python train.py --n_layer=9 --d_model=64 --n_head=2 --n_kv_head=2 --head_dim=32 --d_mlp=192 --vocab_size=1299 --activation="geglu" --norm="rmsnorm" --norm_place="pre" --norm_eps=1e-05 --positions="rope" --rope_base=10000.0 --rope_fraction=1.0 --qk_norm=false --attn_scale=0.177 --bias="none" --tie_embeddings=false --parallel_block=false --init="uniform" --init_std_qkv=0.067 --init_std_o=0.0158 --init_std_up=0.067 --init_std_down=0.00912 --optimizer="muon_variant" --lr=0.00993 --beta1=0.95 --weight_decay=0.042 --lr_head=0.00666 --grad_clip=1.0 --warmup_steps=200 --schedule="cos" --final_lr_fraction=0.0 --batch_tokens=16384 --seq_len=512 --doc_mask=true --z_loss=1e-05 --train_tokens=80910000 --steps=4939 --dataset="wikipedia_en"
Each number is 200 + 30 x the weight over the matrix's rms, rounded and kept within 0 to 999. Layers, rows and columns count from 0.

# layer 6 MLP down, 64x192, rms 0.131, rows 0-63, columns 128-191
153,136,180,242,162,213,190,207,268,149,191,177,162,212,182,185,203,199,185,214,224,225,240,246,192,162,211,174,212,258,233,217,208,164,178,238,190,159,155,217,173,144,145,228,235,214,266,217,218,183,129,201,171,136,287,151,231,240,197,224,241,211,252,239
238,206,196,184,236,201,217,161,205,211,227,192,156,173,218,219,200,240,211,203,233,206,255,147,202,176,168,260,213,215,163,206,183,176,199,225,198,196,153,181,146,195,192,241,180,231,232,193,156,226,219,190,173,159,191,242,192,204,164,197,195,216,209,259
215,176,177,217,132,173,179,167,202,236,211,208,203,234,264,143,182,200,174,260,203,219,191,216,193,222,181,166,253,241,173,199,161,234,195,205,205,183,248,139,162,177,189,201,158,226,199,235,171,213,184,261,204,169,217,168,222,249,203,208,172,263,207,190
96,236,162,229,181,199,208,183,202,166,226,132,186,141,140,202,239,155,208,188,216,243,226,183,172,186,273,146,185,184,204,226,235,204,209,190,209,227,198,222,150,223,151,161,207,182,225,175,157,181,226,149,169,175,196,169,235,191,206,167,205,206,215,236
181,197,232,183,234,190,201,162,229,143,212,155,216,192,172,237,253,162,218,184,190,179,219,259,194,205,205,208,174,185,198,234,254,224,184,197,252,197,199,236,286,188,220,190,219,271,226,175,210,220,215,215,187,237,217,210,233,172,252,219,154,163,172,189
190,209,197,187,163,215,215,172,222,260,170,178,205,169,226,179,186,235,145,173,212,156,222,261,168,203,195,213,242,205,126,228,168,202,227,126,195,205,209,220,166,211,152,190,172,175,200,221,178,224,170,135,210,191,190,179,187,191,210,255,231,245,227,149
218,168,234,200,211,196,199,165,236,185,275,255,215,195,199,182,139,218,207,219,169,186,248,217,197,217,214,256,189,173,182,208,201,240,194,215,180,168,251,182,215,187,226,180,229,217,208,244,196,219,194,193,130,145,256,209,208,246,165,224,181,179,187,152
189,192,206,171,236,202,197,208,173,210,191,202,157,170,235,175,218,222,172,181,190,183,224,189,205,174,227,186,200,226,209,193,210,240,183,167,232,225,238,219,185,199,143,237,229,152,192,242,275,154,203,134,213,252,202,174,218,155,168,182,170,243,213,158
220,215,172,207,190,165,242,253,166,199,213,231,172,153,203,179,221,215,205,164,208,200,200,213,206,224,180,227,161,203,137,245,163,246,179,160,180,252,214,218,233,226,203,203,196,201,208,230,217,229,198,206,222,249,278,202,221,203,219,208,177,175,186,241
213,163,203,189,182,188,215,144,218,210,200,222,212,194,205,194,183,255,238,135,185,206,154,157,267,211,170,201,221,220,166,210,223,209,187,250,177,182,190,175,163,154,208,216,190,199,264,164,215,190,226,185,222,222,188,207,233,205,206,202,176,189,232,160
231,157,194,200,183,198,168,237,178,221,216,167,216,187,248,208,171,203,162,168,180,250,223,157,169,217,191,188,139,219,179,186,208,150,200,198,190,175,194,198,228,194,141,243,195,161,217,223,248,142,146,206,167,206,187,163,167,249,208,224,238,222,249,221
173,129,215,213,121,198,139,156,173,210,204,218,221,158,222,208,226,194,199,243,175,199,175,204,194,237,205,242,233,240,181,216,158,223,215,230,195,180,204,220,203,180,183,241,245,216,221,237,268,182,216,206,166,161,233,182,138,214,188,237,192,231,205,143
200,141,190,163,200,250,202,203,209,238,194,157,180,184,217,208,227,232,215,161,204,243,229,148,230,157,248,166,220,233,180,181,166,214,164,167,200,231,217,205,221,193,172,187,157,281,231,192,185,205,234,196,269,218,201,151,145,191,204,171,158,186,186,264
178,215,225,195,216,188,151,253,173,237,198,188,150,157,250,239,216,148,205,188,234,171,208,181,240,244,184,192,204,187,233,202,217,219,222,176,191,179,203,193,169,206,160,186,202,193,206,192,233,182,190,238,160,215,159,225,212,171,136,198,230,197,223,185
188,166,252,177,229,246,239,173,153,233,197,221,212,175,228,217,185,217,145,187,166,222,194,204,212,155,218,211,236,185,266,233,188,183,223,212,170,166,181,209,201,196,188,167,184,140,219,175,188,259,161,186,209,192,183,239,168,255,196,250,178,175,215,193
214,191,199,179,221,164,163,225,149,187,233,188,181,166,167,234,191,214,244,200,195,194,183,179,189,224,205,231,131,227,214,219,237,228,157,214,186,267,224,282,232,234,186,174,191,215,171,190,233,254,209,158,197,200,202,196,191,235,171,210,268,217,174,167
205,176,197,219,156,184,135,177,287,161,185,179,173,200,234,240,208,225,280,214,171,250,192,167,148,178,247,259,201,232,171,201,215,134,207,164,271,200,180,210,221,155,222,213,195,147,165,243,161,175,223,216,113,151,236,168,248,225,162,225,241,185,185,148
185,209,208,226,153,184,226,189,208,240,194,169,199,204,237,212,135,203,112,185,237,252,239,216,174,197,200,165,178,196,198,154,161,196,270,186,206,185,211,172,227,206,221,226,175,249,233,187,175,240,242,185,208,179,216,209,204,161,166,192,210,191,223,194
226,179,193,172,231,253,169,136,200,209,148,161,158,225,175,165,215,211,188,217,204,164,172,86,185,217,194,205,206,260,190,170,184,231,192,169,231,198,181,184,196,193,177,202,223,219,197,157,197,187,198,198,206,200,155,220,167,240,190,199,205,221,226,219
202,194,174,161,223,245,190,214,199,212,216,163,225,186,189,219,234,143,171,224,151,228,201,209,159,174,141,196,192,211,176,212,244,184,268,172,162,215,229,189,206,201,248,191,164,227,214,272,214,172,174,231,270,216,147,206,257,149,216,204,165,205,163,193
204,178,215,236,199,213,176,180,188,167,136,210,221,180,262,202,204,215,248,221,191,195,206,194,204,180,205,171,173,168,230,235,179,210,175,265,217,153,179,183,177,229,204,142,187,172,198,199,208,194,150,213,186,154,214,193,151,169,165,208,125,230,199,194
203,185,209,201,251,182,197,153,220,169,201,155,221,174,219,231,196,213,212,141,215,179,197,189,187,283,206,185,212,229,230,188,227,248,266,223,217,235,185,239,240,210,208,220,207,203,213,198,222,180,201,192,195,177,210,223,210,197,203,221,206,240,189,159
204,234,194,202,231,208,195,200,247,198,199,228,180,233,204,208,181,116,206,200,190,159,174,206,221,215,189,239,221,264,255,192,241,180,226,232,243,178,141,162,241,261,193,261,224,193,203,135,167,178,240,169,195,161,222,248,206,219,199,206,137,222,252,245
238,211,190,226,235,217,212,192,224,171,184,199,194,198,185,181,195,259,232,168,236,167,180,187,200,232,224,163,155,200,211,165,197,188,168,240,197,184,199,201,200,178,246,227,149,218,245,192,194,207,235,219,195,196,157,261,190,212,191,247,184,171,191,233
203,220,224,186,195,218,170,211,166,180,160,207,201,252,176,188,209,231,250,227,203,223,158,202,181,227,186,227,185,151,190,168,202,123,191,236,179,174,178,224,161,177,208,233,171,171,189,228,230,238,243,204,163,194,210,231,159,207,247,180,198,175,208,166
195,236,259,155,228,181,183,226,192,179,210,226,217,180,187,214,160,184,203,137,190,243,233,227,182,212,203,200,171,267,180,205,197,215,230,218,207,208,194,240,125,156,197,198,190,146,215,241,181,224,234,184,147,220,252,206,187,173,204,135,171,219,238,231
188,182,219,180,196,189,197,198,198,257,182,190,178,151,199,220,192,197,179,196,156,229,208,170,198,219,215,201,224,201,235,255,155,227,169,204,215,158,191,198,171,194,148,185,205,187,244,167,190,154,205,154,225,190,210,202,171,148,222,199,180,202,202,247
219,176,208,244,259,184,221,183,204,194,168,254,166,199,176,194,189,165,184,187,206,208,172,196,245,202,230,159,227,233,241,187,206,213,176,244,183,204,259,198,236,210,210,205,253,196,233,202,205,202,194,193,243,209,239,184,207,216,160,247,221,184,223,190
259,227,216,246,236,184,187,207,181,204,150,267,185,198,214,172,161,221,196,182,227,199,217,217,177,210,183,208,166,194,213,186,181,243,176,184,228,144,213,183,250,241,180,202,225,246,244,241,171,174,187,184,226,178,150,201,213,213,216,152,234,212,232,210
217,213,220,195,202,179,191,230,181,208,157,203,189,233,185,258,161,225,191,200,174,204,123,211,234,245,217,197,183,143,194,235,222,204,213,196,246,207,227,202,265,199,208,173,225,210,238,209,260,171,189,188,182,189,239,176,222,229,215,222,172,145,156,202
209,208,217,162,202,200,209,252,216,227,196,238,191,241,193,208,257,197,172,233,136,176,264,140,167,152,240,170,228,216,259,235,203,220,215,155,194,243,222,201,181,215,210,182,209,182,200,189,214,124,172,193,193,216,219,207,216,172,213,214,188,207,211,179
228,187,188,189,195,137,189,246,243,197,217,198,216,232,187,188,205,214,208,189,185,160,115,242,263,172,156,190,178,247,154,190,226,194,120,186,201,210,220,214,291,257,208,214,186,191,233,212,170,151,154,173,266,172,278,186,200,174,229,238,177,186,211,211
239,211,155,231,185,229,213,194,157,201,182,172,258,221,232,220,200,192,235,219,168,191,146,192,163,231,185,256,164,224,201,224,257,197,232,156,218,259,214,193,189,182,236,232,243,220,196,199,232,184,200,262,183,158,247,181,207,208,249,207,191,178,182,209
231,187,260,236,140,239,169,124,203,194,213,209,198,209,223,166,213,220,194,199,215,171,223,200,195,199,156,219,227,244,194,191,167,231,211,245,179,161,163,177,257,211,222,236,225,207,181,233,174,195,223,228,183,168,225,175,184,210,207,225,143,176,229,199
179,206,175,193,202,201,181,162,184,183,207,224,251,168,136,197,227,221,225,212,176,145,175,212,217,262,214,188,220,198,228,181,208,152,178,223,199,185,212,201,176,179,264,222,264,203,232,189,239,180,236,256,140,187,201,209,230,233,206,232,185,173,173,174
221,172,230,214,176,236,165,182,194,185,148,208,174,244,186,143,207,131,149,165,190,192,175,212,226,207,158,166,224,200,221,166,173,155,176,171,193,155,202,192,180,204,192,220,218,236,195,177,186,220,261,145,199,203,241,234,175,163,184,192,211,192,248,275
160,170,181,184,258,189,206,164,174,240,221,226,190,218,200,163,217,224,218,213,181,170,208,210,193,184,181,176,226,202,182,177,181,202,186,152,171,213,170,205,230,167,232,205,240,172,195,230,205,208,196,139,165,243,210,203,215,175,149,217,198,204,238,216
194,190,219,208,237,240,238,162,216,234,256,195,185,183,206,172,171,238,220,174,220,180,184,249,185,204,191,241,182,175,210,212,245,215,201,204,219,259,225,241,198,183,222,215,182,234,208,186,250,212,168,202,219,125,191,154,171,252,211,164,236,220,177,226
232,179,243,198,207,200,217,171,191,237,229,210,214,232,168,228,204,163,225,177,227,194,178,228,210,237,197,239,203,213,212,216,233,242,196,181,188,196,240,226,215,228,228,230,220,168,215,205,223,202,222,174,232,229,238,197,146,201,228,249,232,184,204,158
144,254,195,228,248,248,251,214,174,201,167,229,160,243,121,201,158,177,217,216,188,181,125,210,154,199,238,216,213,146,220,160,219,152,242,221,251,219,215,207,158,236,157,200,238,225,239,244,254,178,214,169,169,196,157,161,197,234,160,198,233,206,203,167
204,222,226,169,265,204,257,173,208,183,210,214,243,184,219,169,223,268,139,210,165,264,210,175,223,225,201,207,188,152,230,224,177,245,187,179,210,205,230,182,240,165,253,201,195,200,170,192,184,195,187,224,186,223,130,223,174,166,235,171,223,143,142,146
183,223,257,187,156,224,238,209,242,154,241,208,177,197,194,176,220,221,157,231,246,180,241,168,158,153,186,159,164,183,163,216,245,232,194,199,210,180,200,201,228,223,198,194,185,170,188,246,197,231,185,179,171,207,171,234,150,199,154,214,249,201,208,151
200,200,193,191,199,192,183,199,277,229,183,183,160,212,174,189,222,256,163,190,164,137,205,213,171,207,247,198,188,148,199,168,201,196,202,199,200,238,211,186,175,172,221,204,231,254,192,182,197,167,226,130,218,237,241,216,238,243,166,196,195,192,160,257
230,183,185,214,210,178,182,215,177,181,202,202,196,211,218,163,199,157,230,231,177,141,225,212,274,192,209,220,207,146,132,234,240,166,173,188,197,162,172,150,186,187,236,187,234,195,221,229,187,170,192,184,200,262,248,158,177,211,240,241,221,214,195,219
204,247,177,190,227,122,169,219,192,250,197,216,187,157,233,207,194,162,246,186,201,168,223,173,182,202,251,192,230,160,187,210,175,244,232,242,179,196,220,228,207,208,146,219,180,165,199,179,183,204,216,203,197,219,219,205,225,172,214,172,174,172,215,211
207,176,199,253,168,188,126,151,175,238,200,218,202,194,242,190,228,200,188,210,153,246,203,230,182,271,222,201,222,158,186,228,191,187,222,213,191,214,157,193,166,168,117,145,249,162,222,186,201,193,236,163,233,196,166,189,198,211,210,197,196,136,194,253
241,213,192,214,194,230,242,182,187,182,201,191,168,163,264,177,190,196,232,174,159,186,202,229,247,220,192,181,267,136,148,171,158,164,160,171,203,138,160,189,209,179,209,205,202,216,222,169,214,186,208,209,218,262,200,164,197,158,271,131,241,153,245,211
230,242,232,220,174,226,181,220,273,207,209,245,252,196,170,182,140,205,157,194,235,220,222,203,185,177,162,230,188,214,194,163,187,220,155,162,154,201,192,194,285,217,209,204,199,155,212,208,192,196,227,194,237,224,190,212,196,152,219,202,185,181,255,233
147,230,187,153,212,152,284,165,202,218,258,214,194,200,228,192,183,157,192,205,198,196,202,177,218,224,211,180,225,186,200,155,288,177,209,185,195,248,205,167,201,175,228,219,214,206,236,185,177,183,145,156,224,239,182,170,203,214,198,160,191,151,214,147
173,207,201,202,97,183,188,274,195,198,188,177,181,191,225,230,205,222,229,193,192,217,200,174,142,211,213,183,144,210,139,241,170,213,221,202,220,237,222,206,175,223,177,189,199,164,142,187,241,172,198,198,129,226,261,217,186,225,211,221,191,211,164,142
254,230,177,193,164,178,216,183,223,136,203,215,169,176,236,222,186,208,221,244,209,278,196,225,213,199,207,188,143,259,236,206,214,201,174,192,186,207,181,162,204,209,252,180,215,137,188,239,162,179,195,202,157,237,244,150,212,262,246,212,266,223,195,146
176,213,179,273,208,177,165,194,196,168,207,182,234,209,159,187,211,204,225,248,198,137,205,259,177,173,184,189,170,241,211,178,228,201,179,223,244,226,247,203,200,275,212,220,202,221,194,189,170,213,183,201,203,166,222,180,219,255,189,207,118,219,173,210
186,230,199,137,197,234,195,240,234,165,194,192,148,205,174,195,204,206,210,197,184,202,190,210,195,150,168,231,239,239,158,210,151,215,204,137,218,181,189,211,185,174,216,233,194,179,184,301,192,170,209,169,191,210,209,254,194,171,195,242,221,203,201,155
186,195,198,169,225,229,193,182,213,221,189,239,237,162,175,200,189,218,180,162,178,161,222,191,195,207,203,257,203,195,215,211,219,187,214,217,234,220,190,226,227,244,208,256,200,210,217,221,186,164,208,193,180,219,178,152,192,149,210,257,174,246,191,180
173,167,146,190,206,207,162,154,185,177,239,224,116,142,250,209,192,138,176,194,202,206,199,185,172,218,211,218,190,187,194,204,207,177,218,221,194,213,175,230,213,232,178,231,231,251,224,214,172,210,228,183,193,236,153,224,199,217,188,228,210,229,231,178
228,157,205,198,207,159,178,212,159,202,268,185,165,219,192,205,221,203,166,170,176,115,203,173,271,222,181,192,211,228,144,183,209,231,190,185,180,195,213,165,184,182,198,215,205,148,184,238,183,155,211,156,190,241,247,219,175,162,227,212,219,170,204,177
190,192,202,213,179,236,189,224,159,243,213,191,218,205,170,190,240,170,194,201,145,173,221,183,181,206,139,176,210,240,247,238,204,161,192,181,182,158,198,249,175,236,212,207,240,178,240,206,255,218,124,212,173,138,208,209,186,257,235,213,157,210,197,212
214,197,191,170,168,184,205,213,160,216,198,266,170,151,178,228,205,222,188,197,199,170,191,295,216,166,217,227,264,163,252,220,166,171,221,247,165,178,167,229,171,195,173,171,199,185,193,228,224,184,177,220,208,172,240,235,254,163,191,252,218,221,182,174
196,196,224,202,253,194,240,196,173,168,233,175,173,168,267,270,158,251,191,172,191,253,232,173,203,200,183,201,174,184,171,191,198,206,205,248,219,219,234,237,221,172,233,178,190,210,190,224,206,240,184,198,157,232,214,189,215,211,231,146,212,186,226,157
168,281,151,204,173,221,191,159,145,178,182,166,163,141,205,192,187,173,230,201,228,219,149,205,201,230,228,246,175,199,191,170,225,251,277,222,222,216,270,227,229,243,131,193,194,185,234,152,237,203,238,192,241,189,188,169,182,244,190,188,197,215,216,175
156,209,186,184,258,173,184,210,278,206,218,205,218,171,246,254,181,202,168,244,224,182,261,194,161,199,200,254,245,133,109,189,176,238,197,261,207,204,166,214,211,157,178,202,192,191,185,252,150,197,234,179,208,232,198,221,186,144,197,203,177,251,201,195
229,239,156,180,200,183,181,190,184,185,143,249,189,158,187,241,187,169,194,210,154,155,164,214,194,203,161,206,213,190,150,198,206,165,177,194,204,219,225,219,216,183,172,184,242,240,271,274,197,279,199,206,201,161,173,199,204,205,265,205,152,144,179,197
193,152,193,205,188,209,210,162,238,220,210,188,200,177,239,161,261,190,216,216,221,179,203,226,222,208,240,210,240,142,172,188,154,208,210,224,197,190,173,172,220,214,171,215,216,236,174,219,191,157,247,185,194,216,250,173,177,183,227,179,186,215,215,256
205,197,115,232,215,157,196,244,188,206,187,178,190,180,195,185,167,195,203,201,226,201,194,217,183,188,249,172,172,151,161,205,205,244,265,213,176,199,237,226,204,213,189,137,196,168,183,171,150,191,248,185,191,159,230,234,173,192,199,215,185,179,213,237